Weights of a small transformer language model.
Size: width 640, 5 heads of 128, MLP 1728 GeGLU, vocabulary 32768, 60.6M parameters.
Architecture: LayerNorm before each block, rotary positions, no biases in attention or MLP, tied embeddings.
Training: 1066M tokens, 8133 steps.
Each number is 128 + 32 x the weight over the matrix's rms, rounded and kept within 0 to 255. Layers, rows and columns count from 0. Numbers have three digits each.

# layer 3 attention value, 640x640, rms 0.028, rows 302-319, columns 80-159
149127092147144111079130180079081121133197097119079068094122059152107160180093120121078158080138076140134202105132141140194109110166156143134111139070148100106174110105111119086122159103098112126153132198158127168168088156165136114112079101
118092107184140118164144152149122132138141139092105170136102141079128092129120076081149109168120098128130110107181133129137131114113092098183096134112103164186129121147145095190157122143141151125083162105147146086133095106119138087076103155
104157152108122111097166061188111129109073124139123120127118139115177159084169081118116188166156170148089145164103175117101101138126152098084083079140120077131122112109133026099039052146060135068153101122204062103120039122121100146129105153
210126124101124178142121086141147078105158131142159151092120173138104161123138196120153153117158169128138070102105159101127098121079125219160132138072160207135111116127159132157123130069095161121094128138119162128111175104155128135151157128
092126135126131135148116124165138128185111130157146194127177099122141147162178149178149131129123133147112160151142080169097088067127159156148095142111137158118156187195117136105112134143172077140166105065159145129133113152092126131121105194
096100136067096096123169112166149125135129093155117127098094103112164189121136085107134159074168108121139109122105117139159121105149141102162167129156111094153116193097146171110176101157142140124174134211130119134111134182079152117115155114
106119173123173109098111115125107126115118173139143154149087119175087162104117118171108071166103169156140189142135098140134123124154194058141123112183123114159105116112164139153119132123105162050160097101127075152138076143072116167161160126
164145090176139108119121153152044090117113075120137202160160160135118123134070072167118092096169114110144175138150088143129077132160169133137082130101176138199181078157091084149136104131081189121095143099178132119196154153142100114112121154
158157136088135115144096098154140097154132060187156131103088141097062139146171190113113135098168129169169130171131131130144111096167172192145150109162082142135139145151114116127163158095104124112097127117094127117090162130080137146216092161
184115123084067062115168148115145145087163114043103139111078063097114170134090124179091124118127144142113162156115133162133121103169159142135136147150146075077071089141139120133117166110069065118169144140140080165114098174134158123135120151
143148107185091123132094143187092096121161128103080160134153095163153128139156164089142161119151114136156117088128121124096119106104107121093134105150164117108173155097115092139149063096093085158137150120133143168118119095149151106192104139
192148134165162159157157139097114136097094123136101150146162146132166165134162157161115136148113143065141150112153165150109162060137153149076146154124126072137111092123099166165145148113132115133169129091152172127082138152132129185172086137
140174135102124069140134117081114147091157125119128131146200134139089151069104154166134061141170132127106057150072139122138104141116204119150138136138106157139171144193071178098142103093121045079141080152134166142157104108143151185107119148
126102163165157120129135074113165087129070138180165145195132126117123135127094094127141097134145125130136124067143139112125131083129151163137148114074114128145140097123142129139172167127104145191168089097135108159087149129149165124114188181
123110109129094140104112112152160125147189101171121137102130116197130189111145104128092151131139158186126201130114122092169113148175117051057170098127149126158170103121136150116074126099124088144120121152173118110113150146069089155172133188
114169086153092174145126158145077168139119117140123183089092064124144124158140223121122104056093078157182165152097068129108166087118077147115123120166130168132114190089090122113117123071106166097071169201096143117138140089088137140141135104
136101133090096128160121099156130128133130103162122178104104117116159134180140106167143149082125107126107133153146145130141147124177112179144125041165085087119073136099070095110117091127072126154127141098092141143122120137094082121110102190
133080117148078169049149137081133101118132157067160129115108128185112169154159179096104166145109065150080110069154090141157191186130130157194123167174135104139186118174094117099147193115078110168170137162131101111134143139092134061069062158
# layer 3 attention output (transposed), 640x640, rms 0.0248, rows 302-318, columns 80-159
121101064119123153113097142094093074190127097124089095145132105214064165133198157146181054127103081133106159128157107176135120137121154155110102159147113132183079104121134101127106168138100117096157107136116103100184102170144068138140142154
181118118144173134107144100099130161111115115126121217144161135112152182170068133111074096134090127147149112135153119101170136126155075142139150144097152071099136122147136102111158155166132136163092143146166173139127132091093132167124169161
081104128141132137153144116131133117089114125159136130159161134087190089108085127105142160136100156126146143114115124157097132162093155141190138124114105112107171170083168129112124131182139158146086146104107170176142102120143071103102138138
169092093123129141149107137101123095106160150117128146093073102082151166140110101136121086134126077127133118102077102107103142134079087213052172096212156170161115117136088138131147095121120128105080114150143108120102123150127154132134161135
066123122151122147125149159125096142120109177099109145149153182152132119132116153082112161108117142164167128100176119110136080128191084139140162136072140140068129115103160103122127176118128104142092199060123129175144147077146115151151111137
141142096149059173083103160177088113149139095147128116135144135194105153048181112154119109108100126160093113140119121169140091125133100085074131137122129186092129099155176170115128140041113187101159127165116094128091170124086126147094155161
092154125151113113110112169141086132171120124110153135129115100130124117103207154130075173208106175148122151125131133128118158121114192078140086128196155155104073118054148120132142108105094157152101131094098132111160101143097133150094067132
125133086151124102096021134078138077171124108133121118174099144128065164126151152152224053075180094178117112125194092184149128144097161102133152129165124133167115093125198184149063139136134118121147150085146089100185127167116067159142112168
205102133106147131113059135103146107150112081089080102111098166154140117185092139132148121148149070117119106115110171120074144033123062133101118148147105136126175072123073071125144110176079096098149061135123145193113105150149079116130155129
142151191102142115183106153165112122145173064093143092145063106143118170095120153184145148132137123109127081161188105155141133147101132134141128188190118069154109120091143122122107171115046152125163154054076152095146056120109064142115116210
119098123114120113164123113140147131158100127184142219118150082122189153153098143158104118152098109105181118131163154106125107137063099148100123132143175018111177110105110144129158078124076145117092078092146126086172101143103115101113216198
141089168160128122137121097091105152183122159147099088149136166111186113109131157134118131158145156137173109155075151114071173147187139129159143111059119104139162172127077125144178128204155119144115136087174131150168090158180142119168162195
111121089128092135170146180100107136144093072144128143159183178107106152140184154153121101094166093150119130126115103137128068162105106091179118146124153136123174153115116156156145154096141136132171114114120148136119073097133098096110121157
137124096150108172133151113113114131110122176147166159141097093161138192195125129164137130037072083101131161080141118104160117163169147121108123057174127102119128126123154133132106144094143115151080191049064096155145170146127080099160164141
141100083168114126121143116119109124144137118206084147134129131134111066107177166130105174132101188146160161130097136167119081170176067135084135083120119142097135184104115140131088154064185178108111093134058089144190101087122107119129122134
164144091096100094133191096123133158163156161141104164129127073183110167136147163141174105139144131151156108148101164119130091108155090131090168100150121083101132117145138162070151114057128111072143127103179194137187142090091198139157149136
086098160137091109091141121155128140116111118061145149136163143147147121135116145081088140125072111111155096126110144092118149091154049102162116139164139154093200091087182146096131113180114140141151191142098162173118159164140133104124159104